Weights of a small GPT-style language model, trained from scratch on English Wikipedia.
Size: 12 layers, width 256, 4 heads of 64, MLP 1024 tanh GELU, vocabulary 8192, 11.8M parameters.
Training: a variant of Adam for these matrices, 398M tokens.
Each number is 128 + 24 x the weight over its row's rms, rounded and kept within 0 to 255. Layers, rows and columns count from 0. Numbers have three digits each. The size before them is the row's rms in percent of the matrix's.

# layer 3 MLP down (transposed), 1024x256, rms 0.0558, rows 504-558, columns 0-127
092:156140132187150138113149156085100135120133146145088148094111135139118153139143156141148108134117095105143161127125127129134098148077143065093109099154110108131101133156109113136133120120116117140136134123119189142154110150120169087142074124118115122142134141116145140133112119141165121106075120118069140129098125118097114129104154167104125097122097093117184116091117063188142149137168
094:121127122143144117158159134139102121124142164102145123108119142153121181117111172129106152110114116143130127105177162114146107089140130060088110096176093127125126154140121109110129089121111128124122144159121088108133154109093096161137114145123099117126137123175129123105166193145135113111115165142116130153132143117107120116177163047134098147197138145069118103092084148139111100142141
092:130144146128146145140118105123115164119125159110134124090130120122099115126171118087119137151132120127098112149161100155176127154149058132130077121164143139087147146157128100145111113086142156125100162169072100142109121119104135101176180139118155117099169148144149098165116132112079178137104110117133114181150150129115126175063123104114135134089112116126111127141159089094133147122131
101:120140101108133209109142144140124108130098122147138147095112091154134143147120148147099143111113171129170118138085136106166087152116119157149127116140093127101119076148163127131094102156151126115138100144133136103099110102098162102156091078130134120080111125132141179156168177113121147156125127128130119116142112120157148081111164156102122104117155108124138104110098105175105138133085
084:132152147113136101151112151112103124132154143142100163145133109157119119068147138122098118119096120122146144097128133117133124130138162114065125141143080095125189127110121123141148115150092142144116151126133136133138151147110105104108196096167115095168141131141116093114124134116128138142118163082096159156109131168125150126130133130142143147088129114138131139095111159105161116129072
089:128101115087128114142142133151154146148122112152139092086112075126139154149143114144152128177081099125108129087112140105126165144093144158084140134137126154080124109132088094161126169095155124111127139148099097113109158160157174076126155115161118126152120142120105161114141153100140140119181111112122120132144133139145108127150123132106118141084140142149133115117151100189135148140165
084:145124157184142116151123149140136135100127136109090156113166094164155135126153125113098156123126099167127150120139138144106176101145106127111181148107125120098075132119122096129094135114129138123110101084159130162134133136156124104159084117140118097149117140146134150113139140105129165146131135135140194117162125124159147111130140177137139119106103095074129123115167137136138132114096
102:102122152083142115148122139156201108144129172142096122154117142140101105118123146141109116112141176157174150150120135091116175154119153113120114111149121107142141120137095142122181159178145105098103129129159105100170146171097095114151139126111107094134138103117100105177060106121104121105130136140128118131143128104146149150146156092157140181123116127133107137107152124161165109116150
101:121158145113169135085097137112158142145155111151146101148114178127134140165133061179139134141081139154112152133110110135070160135149134098094084107133141127145115132094122156099086152107140131129107157100127110124118160085171075137094089157111165131155109100116085124122121098136139151116131136127112118139129117087105121103091104110169120130128116115127114146124102098143122164140168
085:165158133091147144141128145169133188147112148146117074130123123130086187133117153152125123121125132147125132106135078128124154167124135135120147123096094125140125146082132122176136092122116113126176100129120208146123180147149119124099124127100134099154074128122157128120091118099158119142106173098151116143116137170097138164120109160143062103139166116134112091129142173147161108134153
092:146147121121144104124123109126139121114135107114160136119121145068147117146152163160134134129126119142136117120127084100114128106094130126122134113121126115101128170160110139102110161112122117123147086145164106136152174119129129137137080171152172124145066157154142160142149151131116127122140130106124152099196137139101126130138120089121070103148082094152121171105135128126163157105118
135:116146107122150148132092130124118133133154148071118149092168135135144127123115136129113101126161124115129151148156142120167127121110101153114135131114111134126119154098127142145124129115130115127131120138090169100102120164110167132179121084131084131134102138054107107116118161143124164171108127129110078140104112097139092135090138139114140115182075111140145122109127193124143134123117
079:078098135122152099144121099136112157126153115145117112100113184076130148149140103115156140137108143101075108137110115089158117117132139092135155102118160096142145078124088114147146110101128165160111117125129123150141136100117164117119130143106104125123173103115111146116120145150133093156113116167130151120078124128164102155148081150163081160138121109146124139118137138148097133154168
090:115131107150094142120113114126159168093140115122076129136132159125133091170158164155086129176133134103136135139090161141134105074166122110146153060116097115138143105068111176134115156167120099115136112142162108129161147102149108104128153128126155141119141126095120121161113107092135091151148146151134139128107151088126107106100135131094119156143121147118129107138139153099136108076114
099:107131152092142122103111112108111095142110110092183112141119203126067140135124138166153136093126150139099074148112164130119134114128146125121166136141132118126123128122123112112131139143150081115158111121108094119127129115192101115124138117118123129111160064116113097166129123078098097077147119103143144121152126137121157120120129144141080148135114116084116144126175093126100123130153
106:131136119115133149182122155115119123119154116140160125125138088149127083114093147134125178130107136101124142088137152126126137121118160122162089116088099099118125135070108112119108123113124147122100148144089161123129112150120107130148112110121130173165137127171102126085118130100101120113118147175091083121170129165113151166154146124149097146133103137129151124100160140120172072124138
107:123115116129095138120136152163119125123158094120160126144170137089146146104133113146109153183136119131151144096102175179133168125127134128189096133133106103154107102142124114112130125138158120168149127112114172110128148122156124087125115134119107105120140185149085170146101108090087147117128109165083135140178157175101139123126113117139105182100151141125117114100086149132138080143167
096:112130137148153149129108158151124134136113157101182142145132123100133096182141093148145145179126132130098157122112097136122163111123108126124144185111139181128108101135135145157113106092127096117119088142115092146145164169065161151093175112143168161142132138140108103110090136130120118122085109169129084150141153128157106129111154130076130121173134120117133122111131127077124159104119
104:162141099118115127161130133140101086141132156104107123151075148093141099075113166119139162158137142131142149145098157159058134150136115191135107142123144124136150124102146084135126087166158147111122152100087132080129183190123135111117143100102091118152144129150126111131137162100142144124126123168107091107113113131138077150104154108153116135149164152125149131112090114082161128127140
118:121114174141141089123089130167117152108193135107104144131181116134117131079117157109134111155130131103118142147085144098125158152104116160091113123110133153159139128147168082144088110147124126153109123097091116132135162152131111171119107127114125112161126122159116170131109166120149155086123067122160106118147153162139153113107121145107132128132097129128130115087147122106108100188097
113:168098072111151099161122120149087160171134085129153158122138155120155146139139110174118141135145144126158112121153115124149107126179132102109125110146066094159102117111110119099168114151127141092114131133094143126172159143147092077129144124142122109118156084099127162159150135146113121101131102104125130110144123125136101140141107105140136097121124146119138126124146142153122095141155
093:140111108090084147101097149155150099153142109110153145118116124124147176135101112137105111164128145099173142136104147149140133112167167206138095123101088114094132130130119130151142131148129125116107156151094126121133152142154120116118138130181123143105086157125108106117132106132101150139116114090138132156136182117079110128131085162135095146164132125180121116135144145125092121104111
119:139128125137114147135116149130099102110121133130105144119136161117161126154069129124157162147126134146158090139095124161122113093151139103138126082073086144116149127106126137141122076142159154118126117171130123092164096133123123089056124130103094123112116113157088119105129119105125107122141114107119112140138099150114139118151095131129135106133101128153104111157130168168140159153128
101:115086129163125134075110138160158150133114072112143143127148128183151132113130115150180106079122163100135173147137125127111130116112115162100145124124158171070128093145112175152090161127123168119109113111161159142079144167147093147090115136114119106119115155109179140109168118121117092122118121070167100109149116169141120139158126169134131128146134065172119111144124161158104128076152
116:103132088150111079145147183148107135086124151156085122114122138140106109114151112115141192160126123103139143095140123096140128114126111147137106083113140129102129092107139140123117098088069115135113134185165099111164141161103092125141142112173094157113070111194105169101114157140157152135127118147151155129125106112161099110112152115124130116087110090138143103130143130123086105079150
111:121103139117099121157112126125153142113138132144151150119117087123142099141112119148085109125101143120127134145127072131192130164128088128113123124090107152117110107125112106178102128096065110129139113092110125120079144142137095110074094118130065093155167158148135123196115142138136093150117130124118112126122157139160148072103134137120141083154172111148149098144109097131132160064140
089:146146121112063147137153143111099105149118120144135143132122131159117147153120142118170099122113139121109108157152150163150130078125157110148114127153116137111088138130140125093141116113159145141086123143118129104112142119111121182120126092094137093136134131109149164112155103114108169111116105193150141116121123147125131131137091104120139131101081125188099164152093120061141103132118
116:134132109083116158095127108136139098140156154149195124122150154121117102116103141092086117086124130140124114141164148135092108103099139125132079109138100105128111094164143117151155114107135128095132121085155102168134124096139152117107134142162161147076068116111136150142148166167157111124111128176117105131132093150155114127167144133153111149152155105148148143105140098147125066114128
104:075133143141105119105132180109154130127105138063145132138192157122078150103168124099127137133136119109125115145116121154130084078136139123132146149137134132139093125092136169134084153171158154152180118115091172142095103119145075099096155085149107153108093109080118127164111135118128147117156138125136084141125147155160143129094132099127108097072095052141149126115097093118148179164142
103:141144164162120171117151130165107108149115104125168163128132096127119171119093141123125168145125140108100113153138099166113140152116113160123176133140113116151119093121092118133157135129071128133115141126122128125111152140123099113138160164142164098150156139149109170125113141166111111131081122108116128122121121123140136106158107150144128086132104108124111168100115104102134141148176
104:112135114108122145110104115169086122112133104108196112156137164170125144107074141065116128134141123114141147119111161081081136090145093126140148141140110108156134119127119124104069154120158149088099117070095134117142103143114143119087121128075162150144140115141130109130085135178112145092131151133151139130143129113146147147150110121157122119119120114108168115155151146143116137129142
103:115137119173144098108162126093142067111118105104140120119127098107134101129128148141135110136138133146101142121157150077139092139122127128130156108093195132120104126179130110116136138141093160160119161123113155122112133157125135156122159147142148091115126132131167148082110140194102134138149115101130139117147149124108107146124156128102138148128123120107129097115155116079077132098129
118:122091123092167130130134102146130121129130086117114089081142135112121137186132138119180101122105132118149158121165130072117132104139096176112129127105138156119151073115137127128120145116136129138131156118103118090125141137109145128148129100113143066166118152142163120120136100151113128156128078101130131160129130141147155103114142136084096057121193135131137103115112119185156117163123
114:162064158154082126104143140137150137146122151126151117114076115103144156128139108142159137163111153129114134145149167134160118169117140131134140143148174186158144119113154132128167125149129087133118140124140087159136118178169146110175120141108113150129111097089174165128130121123105158086133097117162096118128166165106130146094092169124109097151112121115152113116068155117124088173133
100:184091135144150116167138089155146084131141101161110158151156166112148162100114138108098184087125110112143139123139109105128155086191053131123100093086137146160172131159142144113133142076089135132131110132089151080121068113108145157138171149119123120086110151152084102142114123085124098139121126117114130111131113112117150115156116164098129130147109126147129125128067138124146113093127
095:121132119123151139110124074159131119153116119085099127116138103151160140128136145093124122163145142135111115089144102136115134110146109164108081111125213140106188171111104139137128134102081091148103154128136134149127136125152135152193123076131101145122130143107135106120153132121118121179128157093113096159119079153130122130143121132095139105170134134154129162146140171104113109138120
098:122143120122122149142131119144107149116134174144128136122118160123109118080054179127065100095115107139127091099122150139118140105123090132155082144090128111187130126112166172106131103101121146103134128114099150144132134075125158121135104139106118090166140162182151135115135136115134110154121113160120133123130106085152196119080120123153122137154096104129166146149145121118164099153104
110:085134110126177112107127165116158100100139152135093090159150087129100130091158128087145111127150096125121132127113079110145150126103201171103124176134156128118131138142097114121097143130129111139098144135103112136081134133117160143153154117134143151153138170108184152081135105092133148113124127152150161122130192115107143141146176090147152107125149148136140116092137074119154107124090
090:119147126133141117104112103015160132110105121167108090100159155152136128109103180149117122128147150106167146097174131113120141133128137099118121088114128133139125092120143135134142124154128114131166156118122115141124140148123108090132109088109117109149161093134106090106092122133149143114093153163088120103138164125130124113116167183137157139143152145111145138096126094118155142136156
095:127154159138136144124175148165135113060100118126118121111118115118167160144122114143107117144118102158120111116168179136124123109142118120093095114128100125124136143113103116131157150156100137121113172169158090178138118130132143130093127141152102174165137169103100143118110137104148102085099124114069116111130129163094087131117096114132164088082111124139116146108147118071127132132150
112:120114098109151114130084120118143045174125134115120160117170174130145117152112100086137141125142126101169138111118108110130133135142120117117088113146137136146113126187149115109139093089149154137090126145071129123115140133124115074123093109155098177117174162144122120140113109113068096140105106147113143135126113165139137124129105097121110100167077085139155131148118125148119146153060
103:139102137133139091130123138116109117099118142150123090101125151128119125136130164113081178136153148105121142119123181126112146093118066079150133139150141078127077127137106100118174130090106158075089146150172150135152162154157124120162124108149104092129161132137122157151128098135103163095136137177107105133131098146120135129120088144152192151123101127126152170127093109134131104163174
103:169159157094134137117132110151121108093110097139133111107122113103137129134144138149132137093150161137106076132109130140170141114106126165132072142100117134116139132107141148135187074149107146117123117124134157185090119152127102121132156127170148162139098133088123106117107150134139081137121171097111161084142146092162109128088134117130099157175143148124093156078093108146147135101123
088:110115091164107147125173123074162138105159084094096116125165176131119098167125105185113119181122131105090109144104125098141122126118133135120099124127114127097156128146138113130120090111152116145113164103119112148112105092167132151119124088114138097126119142133129142126131129095128158179133085126118115153137167123139132118126108114124126105125115124129154100095101110167155154137167
108:125106153100150161106134095147135130104172145113095106144157119105145133147090098131130118175075116080110133124125140110099095110121099151137132122132134136158142124122142128119148140143120142112106155131100100139109139130108097118103135143130145164145137133102097113142105141085137100117149113128113138125113134154169109110099136108089094117168106171143172097093157104139145133113125
103:126143137188162124096108111152117164103108100120145134137136145152120157117102123144130133097106117126102152177149116103145081162152127102120136104134151123146110178111079142174148108132125132151144144149099130113139151158124133126137051171086122091129164109124137121097109115110168132135106136131110099091106110096137123127152128136104141110096121149143120153092119130132149127164167
109:125103121122123127142143161114148124164145135159130118129157075136133122083134125094156095122109131113144089116128137114124095142142146115127101115073153088175167122105100108123129128107149110150149158138136154146143115136109134117128144104167172182124119105090143084167101130121134126102118099117120174136112112168139145132103124142111119192125113123098078173120154120140164172138121
101:124099170138072121169112136152122129156158108142164153150117148155152119115171111115117111085124167123156116118134149132123127133105152147100150127130138117142112104109070129178170121129141123127145108096099157109159118148150070155154150127168121157119118106121123158086101128074124123128109145126145138138126122055134143133136093092119115175091151135099145109152161124164099108167121
099:123130116113154169173122135143140098115128145133100141132107157144091132153092139141123123096126126098124077105150108072109055143122117113154139114161145118156138135173137111173107111125106166141085184157095135130110181108161118119155105126128120122080129124141183126089138117117144128109155121173122117136099108127114124112077156146138078114097106086100107057112165116105111140130073
090:117122101124126152151135147113166103106115105099087131115133106121109126085106103136142164076121129135106136170088112165092165145140104122149106134152091124142141140126125130125146116159105116134138148126143126095157122127114130132123122119132109123170139154121148065106129116083103112162111112129102127097102112117156106112130082127096126102115118097156160112135106149091149155094089
093:164134134139096156133093111141135152104152092130101124094124093114113101123136148129108141105154098125146134157120152142140133118103161150132165102195153150129143180095060164119154170132150128135100116124148176103140105138124091085122143100124112116146123063124143140113143126106095146145125082098109097139136106192135113117132133141124180147126110137186135136077128145103166148138113
093:174148120131085086136131174105135161097128118137106104113167120139134140113136133123143139141090122111111094130151084134095142120114140106116145090109130129134098127167175136093112155116132106138138117107115157142153131155140136123155103116095144118097126101125097130128108184192147108152148151148119150124125117176150153130120103149116179151071112109154112105093120088118146129173152
072:098118095135157191150175122090140143120112115140155143131126152092142105124106187138135110129157088148094099153182131114146098113159106125112127147101122171184162115143130183133145126060147129117168155143122145121097116158120166130132105141125165112091128120093156165089145073143155127095116117092122148130102141123166115187141095140095150103092111136120126089099142110126105123113157
127:129141093156130098069109095130124144112131086168162117153135144128125132152147108185213104118176138111112126150117138134145122131138100114159057100124057122127162137110150171124125086146131154121158153129131136087167133127090089116131099137131126145099126123129125129150115156147127079168134134112104145139150096138102174107151165136126152132132092145125108088131119132135104104127148
111:154120107136174130148097125171134138113124137191096100113141106108144146114134081150135073148125105137149106140145155141085176168112120129120113142145136147145118124157101142145133137111112123147107098122144127095096168129145116184120125104078144177108157140095115146147172119138100111087135142094153132097122119133128110126161117089156132124194173135174108118102089128129097102135183
# layer 3 MLP up, 1024x256, rms 0.0558, rows 505-558, columns 0-127
097:113103063132093135097115131145132135110137125132111129101114121140140116142144133125172105120153074103131116085109151108119092160112159107143131141170109120142121149114149179103108151116136130117166114137113101084123129109108163138098157166077152149139089157086115171131129117135123102135089123123150130087158075101110143104087098152136101120135117165117114177155142090136141085071134
091:125099142146129096112148130095079140144138139113139101111103176108116125122136109142164083141127138131160130146082134148120172136135124090121095132144144153153106103099139147124123139106128118143105175149116141140153129147133155119125099113131167155078111122114149142125142196111108061089178145116119100132126078148129097134162097076126106118087138104137138091120117078130116126119124
100:147115107111159143133129146127132145144125110121088106116122114150111153148139132212122127119122123123145077142135102117121102120131126106139106142140099144135093057090119143125112112123161093129160126130153143100149162138141173111127149155127168087146091151125141080109169124099094175135112132155147150118122157139113135133106126141107118111121119105112149095116116103115153142127119
083:158130130129142153150128147120097096096124101138164118126117093171129129157091153124125146133080147086142133132157095108123057139161160097131133135142112099111104106125115130123145136109129132114135143128139138126185120132115164097124141098146168098123122067127109135070097151145145146110125134093132149098155111126139153135143173134155147179120157149100125080137119124104138165124133
088:150166108143102087150118130106179098127149143131159132173114118170144171141174140124109149114151156131167142134121126090157132095081092125142098156155113131119118125124147138140138094135156131136138129130140141112160135160112155136148154109113132184113105103081104136159121134119101167123134116178092153113119153111125149156138130149064151107108096107165136132124130150123150107125129
087:128108087146111144104130150104104166087146150129115118073138124115151120125167099117114111129193222128120126153126167071142115153111087142126126123155089124147156140126153148132157070093123153113114139154133163126146103152145126098119119151111105144150112096131148137121149150130140146143085111117152113127130094144127164116144151116144108169133154114121132126132102107134182127099103
084:100130098134082150117140159127157125119120158120180112134110121165169131154128132089100109118113126130167086116096151126118128131139164109127102143156081126150140112159128127109123100132144150090129169149113146129112104086106154147104118147126072135150094118096130116161146135128168149099150086119103117124176116140133139110146102126107090159124119129100128096142127110135102119081125
098:134163111173107168161118098128115122106164141137159080121126077134143140125074134103130153079095093100140106057138153131110134146097112139134118138125152117142086114137161106113090173100149139117118129102150162152150141122172136119120131115122110105145101123123150119151129115148133115091164124149092130105148119117137102123100108145084126132135157129079117145130160098154140140089121
101:059149097132116065040129104166127182160163096140099177117164167125137150138137150159150141168178137095126160112134104111128115117116113155108102144170120151103135137103159119145178126107098135091153115157105123117135075101122142155133138127170142131101118125157145126139124148118115134151111149096134130120117082129106139142134145138126126132073153125137148128088127093105141112166150
086:118132114141113161105094145156117153132122117127113090109163159145156144111098155085166100120144166090108172137115158161154117175105141113136139125131150117118142113118153137122156150150127109158126141153077140139123139100115142152104088154105109125134120167159118117124116134134142144111187108109161118111155113099143147122167102136115123114106154156140137122124114140125151179114160
132:155129137115134121130116127100133135130130117127084135124143129132155138106133110124085117124136112145139162136126102149142108107146143090150118150171141077131146087123130150135132137094114119087154144141106109127120143098133141091123050142112090120135130081148164170105121155153135067112127070123155138140155098137116121143153080133144126133123105094183143159129108135128094118111126
076:124142100128159120136130105106118152120160146150149120135160127130100140163166121107152132086105089139144090124094124105110116137135169091139132155124084106125120119148134144161103123100087135120147160168103135117138115106124172125087153115129132101075128098096136125143122180132125127156130136116110105131080093136121176183103139161094124130119118097139129119163118110143097151085104
107:111099136125128149107107100109108151129122155154096123145087110162131146131128129140088118139097122119121171108131174133076122109141190084134125131156079082133137113138148103132110129081150128117163136098118147122154141105120121091109105154112174101120116124099119076146137154141084130166140121161153137122144101137129142119118083109085167170131151132143172124119088120180122187111128
097:101132107109162140113173130153121136152083092140113117101103154161152108126132109097125109139133137152116097137113129111125133120083101116165128131180138152101112094163134146105116149112137145122085120154175143154091117117129168100175116139134139128111144183176098108060124127123109140176141155124159154144138136167151142165113107145095154139151144108133156123115126107106124132133121
111:106139111117110104140173101074139186046094122126154129148109103126145150128150097104132142104123138132126100092111085115115124101138143152144158133146108106130085085079146173127129144141155141102145145128140129093134125114110143075105153075149157139119163094086120146143099134176112122144084161132118148099140120092107152140122113144121137146104114120119136111178093135140113131102156
104:178120125161081103115116147093129141109142150123105132102138098142121112142070163073122158121116110118133096093123176127140067149106161085147131140113100112138126116141139097089099119164155102128101122085133134168165129122125124117156155176149123114103081179136115128137150108119126061053140125169105138110136137121122170122134084119133135147148147118120120131116119138135140102139149
101:131084128146130140174109146071093198142128120142141088128083161149131119122154153076148115110112128111116117118152110110122139138079140099137120160129134104115137137153087143146132131107131108144165133114128207154191089125075132148116134119099109085112081106104157112115119127157109141093150181114144128130131132097124126122110113112128124105132159141146103112151129144120093095130125
098:149108118134168114097141093082133167137147139157128195138158120161148121092110059094135155086128131126098164157111123120137153139129152090122087166127125125116133117134121140100108179114145113142125141155145132142131091138138101106130082192120105137101125144134147117088144123124112093105164142127150160128134168155124129122149137076094147115099137118148116099140136136147077061123150
113:139141093103143115092154131134132128134127099143130164123129153159121154154170117147163123119143106127133135119091126155127123131120177114151124152146128169126102092161159132144154105081081155096122133165121121168126126117118120090147108127187131119104158093127164174094103126170122150166090138151138139146111117109104108118148118118101127127109154108121144142132080108096152148131120
098:115136175146145128125148135137138124135171144092178122112130111132196140112088105125088084146113168109122077116107102137137132118083105125124158156106121152102114126113166114135090144151127125121150159099137150077150159110089147135117094075143109108149120139132192111121152126133144121132150115120154095139155153167103132107110108147120144134135133119169158125129054109093098157138101
091:088140093135094078155133138079104120100099111135119158110151116124127102119134140083132138128131154087142163132164126108130130110064104152119150123135141100163112109156086131140110175115131114131146119124139147154142109113119168124110101137103133117121112146104146187086110098124130110097157139121106122114142150115158134100142135148136120121136146138131150141142147119092165136111112
116:128111072172135106099130076114128131141139131187129104102138180152113149143126134134155128133123120113150133119146105133152154133129106120152152149174152128128136129135126133145125059135081116140173108134161192138144085091139101160147113087153116105095122120125094156091129159131127112138153155148119117153121144145119157142136173145092127111144163110167123126108100181138150089155143
106:135138133104145114111127134150101143134130099136132134117079116153119157131144142170108113123144100136130142081156118157109129158132179094158147125158117092089075129102120148093112138124111153131119104116143201127133111135163166135142100117116124123129076066107134165117140135173120147103134107068158136095111136134109121156162140146145124142065142068123116116137135120110151139130123
106:120122127142140155105140143156147106152128134140127137104083124139117129151110099148143093101129116079116133101155137132143147206102125124143138137147113134099110120171123094113132131132102091140129086131142170145167121087108115148093111092114096128123085110103136121155126157154157098122179098158140121122125087117116138145150107140143132131112134108097122118102119139112133125076129
108:077123126128110127106185114124133155084076100109104103141099119130118093149123068157138090139087162114150116103105112149157081091118086133172159148180108117150127127118141110156118151150131120115126096145117126132146175127136160149093101111163141121148107159138137111157140128123099113108116143116114108161137130124131141120155126139138119110135149097098189122158115112076155152138095
101:144138108183139094164122124135080142077120075132135172130127137093127145130134122123131108140135120115133117114114104139118073150157141070117106144139121158177134176159122132096092167156112130115076122130133114101139111113168143138127121109116139099115142114074118181158105116180135102109131080085130114122121117177131133148154085142157125078135117138116115125163134142108142151097128
104:104154164125133108114129167067162112069129095099111179141160119171124149137153150107107122119097111107140112132094179077131114190118141129105148171178136119178115140114174132127223126076142112132136132125123139126113124133136126107111158123116134126138128105137165171122162118135140142108134144133113134086149122130118129118139126150122154151099130106150145121127119091107166108117121
106:114112170155135087109111148105164134093135111125165198105130119119160121136103083156131132131081147099143142110114132152156104111119154073150119127138176078112125099129137154122146092157152117112115068131108150123171116117101130124090117076156118091065111130120120114122102127139150109125067116076094128131138189106140132139139120126147133121124155113148131130114118155134125146178150
117:097154104188155114093132117177146139131125122138132100094101120132088128175118140143176139108127088146162124137099099161125110131098167099125125154166128090111106134070107158112180100124109123102132146149144131101116144141117205158136101116163101141150143141122092149134110137105145094159145134133095120139122155120118161127119149105136136164132132128130104153125116125129113103101153
091:146166110090095172094114101122092124090092096115160136116157134113099166087168110130088094130138125138122127119113123127116120146113139116143153162185138076119142126145105138107172121091131113100121115162093091114129163119109132094159115151119113157157116128129140161105088103128116135124135133110148153121160147129103152123132140137101129143138144100104175101148150110103183103116151
103:107130191136097135136099112098140159116152124195137163088125124150128160107117093158105101128074081143129114151123118143083175123107161115153111132141150101146137115134148127141120102115145113129078161174121134120129117104096137134133122145181124092127102182123145121120130116112147094092154132185157139126111104107126113139126148142132129111132116108114158104123132127099104133129148
104:136139161161146083109151107116129112102117137121142123143125121122111139093174141154143122115137115104156127121124132161156125140147166127143135153141147086083091159137130150107110119138128121133150086105145130103138094119120136156137118159137108128089118127088134137131116113125122063093099100136152154146098181075120111117107138170160177115176099134109186127146145158106125130126137
106:138151144163141126129112068094148170083121142117138100141118126171120153158156136144135133140123137132128138135057089141127145152118112114150100122121137133068115148113152126116178130156116120115158122154157138086150133150109110158104124130130114138079123106081143120157110186106069141192139132155118111138128158126086132115157116151083154171114137113129137127148122170128081094154131
102:150122156138146133110160122119153098124122111098131121139148180132186143162099110141133110076156104169131071099105152133103136194113144154141144118142128158114126168146128114155065145096096101109175121118099168117134065108114144154098109127141112135089115154107109156113112123114131132114114157117157135097117125157126144162130076102128150090143118100134141100126129162133140131141092
079:098141095158150134156210102105161122148125130162092112176166181087105137113147143116095117118155127167159091126104114129066139152138121135148107115155128150151095109125110131161123190105171126140117102129122126117075139093088142110161125168149117130171120128118136150148135137164090129122141099102103141101128106123102178145128140155115145128145122095151123129142083148116139089097152
101:098098099126080116112133146144129151137110128116161172178108126086154143175138138101094096134122106092130120097129102085120082120146087127152172162144098150161119089122154101132158133127102157118114116129153124125153129146137105125101166068102136103144152111052158157146117108133140108119126131140152132121138186131093138125115116143136095113126134113105148125132118130119122165056122
109:144148107173165128108138126141107163112147145142131128125117146147142138142079086124151119120131088130109139126105127118054127113088178129151085134123178091180143095102109149128116139125089140122134158144126178122151127115105115144106100165159153110130092119149153120102137178146115178116135123117120151112134113118104160145122135096111122134099154126138133093127172123105147161123139
099:083128125162146136127131095104153142106139152138111112117129137147120128119135067164142103114131128076170136120131144144165108099097091111140118111119130121108106139120185121128101131133126138117105163184181164124111126113073158127095145164119104160125137160120148095173132126191096099122151110115127106119124113093107131152144114131094127126129169153124161113159130101102140093120116
099:123107117095129111090075142076130135175148172170138123100126146149151141130133139150102084088110126102112144116170127162121129147121139115165132144157124112168107078130145175133090133133134099123132106117151134107118107141162125139133120121069059123127089126071139144094148151163159114137120166146178112140133122145146128144158133076102140107125145117120104135135078149152070135111146
107:186093141156152087135173140067136155137078159138144128176129124148177133126109132078170125125167114179141136116115159132122131156169145111135078116098134136101112115111125171147137093116145127097112151127102131084155106136108136116105129141149163132090114129136140104164074143142085117144145145126154113103140125096105124140135097104123166090108130105122149133158132141107117118125116
107:162129110138152121070126150131118120135122112099136159139136122113127189120128152121116126149135111174124137129112137114149111091170122114142131149137120109106125117151131213113138177120104125102156174070113096135138108093130127106087094155159095114095116110145178121135114118138128101145093136151181139156137181123143098147080065161135142150116160126102141110180101154156084168132125
093:071075120098144119065116140132096116105094159172126101103127127118134137118105091159154136129130147127128155083123139131113126120145089108119118124080124142077161107131198150119096089130093098117152128146132111114148100117119091126141122165100186115150116104129117121109115172142154126116131138069148151107112120136128137120132124103143127118110177131109113139128151152134122132156147
084:120138147086133121094141125156129118127085123121126175126125139108123207126076168133165113126148125128134168120152142116100153102119100118140127142169158128153146124108093139149103112102112131146127150154127146089126139111112127127127117108145142121044153136151123124112119095117133124119179126105089086121152162102102122135128109154111125170100129112116141074124144134113141177112119
105:118096095126118111129099110143112181120129114144129108123143131169164119136163149111160124092114118103173115123102125085101123131100118154140073141151132081136109091129114122123122142163168128133080146183125181116145070131121157101139103131128153163113112156105115148099127120145111125135117124108129134105120109110094128148149119158120108073092104120112158114136122112141111091105129
091:108083136146123125104146074111148159081112094080124145116150146126139121134084123114129111121116129110119151133081144118114076118084124147165130186151139104131153119156113118142106129104161111096131171143126147132143132116105144086118098129105128121089158130120147170111130114173116097106068125095099145083101136095082184142140073151111110118148132132103137112152123091132121106116133
098:108096159148117098101159107097123106170118104113177126107093124110110118168081128134126139149119122126187152101148106137139143131146135110136124148114124135111129100125072136163103116136126105143135142095150135135117126124134125127111113085091056153093064155103142144086104167120175072125124103068125126106101104155145128133125155127140155132125147139087128120145119193114150136118178
076:128143125151163113107179143126155131122147118167116119151193140118127121096143158136120141157096089145149125118128096105106134142123138149144117132105156102161138104127092141137142177090110112120089145133175106149153138077101120123127144138119156165162133100113090150113115140125111135085117157117108156127112119120150124136162133114171122139097122146098133158154111108106125110127113
100:113167083137118111139125124132149148161097121154140100083118148071108136109160115117126070141145105118110136122146139138109103164134096101146110155153158150130111084133101134142126151079105134158146113140138178102160136123112144111158122109142097141132072138092144149096086108155114154082135136087150131130160121147109152146128127068122099118118140114140127158114106136113123090107147
101:124107102117138127084115138126148121109113104135102126123123150097125136137121102125165120083116170167172121128151098151121074154098084104151140144146152106098118107140098139108157101096118115107109160195093132055085131110135169096136097146145109146119137132194121087123124129077081063130109110154159157149116134125133131126132115118152077098101146098133167090143149116113113125143143
108:149114145135120143089137090157109120099096106146167156156128126098145169163120168148126100126136140133153134114121120121151109149133151115136114123167150145109092106091151149160157143112099134090132112137126129110122134107153145130116113119147106071108153081140122104196129161083159109152125122154152126141126088149108158135135120140113117143094110124130159145134118153131111117118153
097:151153141140116066128107184090088214138111159124148122106110155183129171116115122093154137147135112112116130112136138133107112130134169103140122128121124121171120125106177156123102121112104124104088119127149136124139133155119150153133112125114129111132160107112109118123098142149076114127162144144155121112111114149112161124132113126079167130105157075133140095116132072158136151118118
095:115140119140164130130158108114133160096139081134130134100112138134154148189084079143145112104150099122140120109158117100121056138093157112174137145131114132161126106112122181145099140094111108122137173139142147124174090109093172107103079102126119127124170092167124159120101125207130120126125117096117105094115112141125148161138109153068095129082166114136140119146089133139121098068129
113:155123133141115148107117074092088130080125123191136176135114125109113146129122164140137096149124142085153126097098104160104118152128134097146114159120123118136113098119129143091150122102152095118119134124111157105170107130127135105135081129115107128125115113131129132167064137130140115118110146155086130109163092093078154127135110110095187134075134107088155110155144138126150129110108
108:147162105117146120123107082125119095080098127167135130147128100131105137127082139165141141144162129121140159127077140125123117144140141143142119147103135153113109129110115080117122118128159132131153152138139142113197127136163106122094113178070105130124137088132135116154073170161138098124080124116100126120169137137096136144116113127097158103103111108145168127155110160127129086093127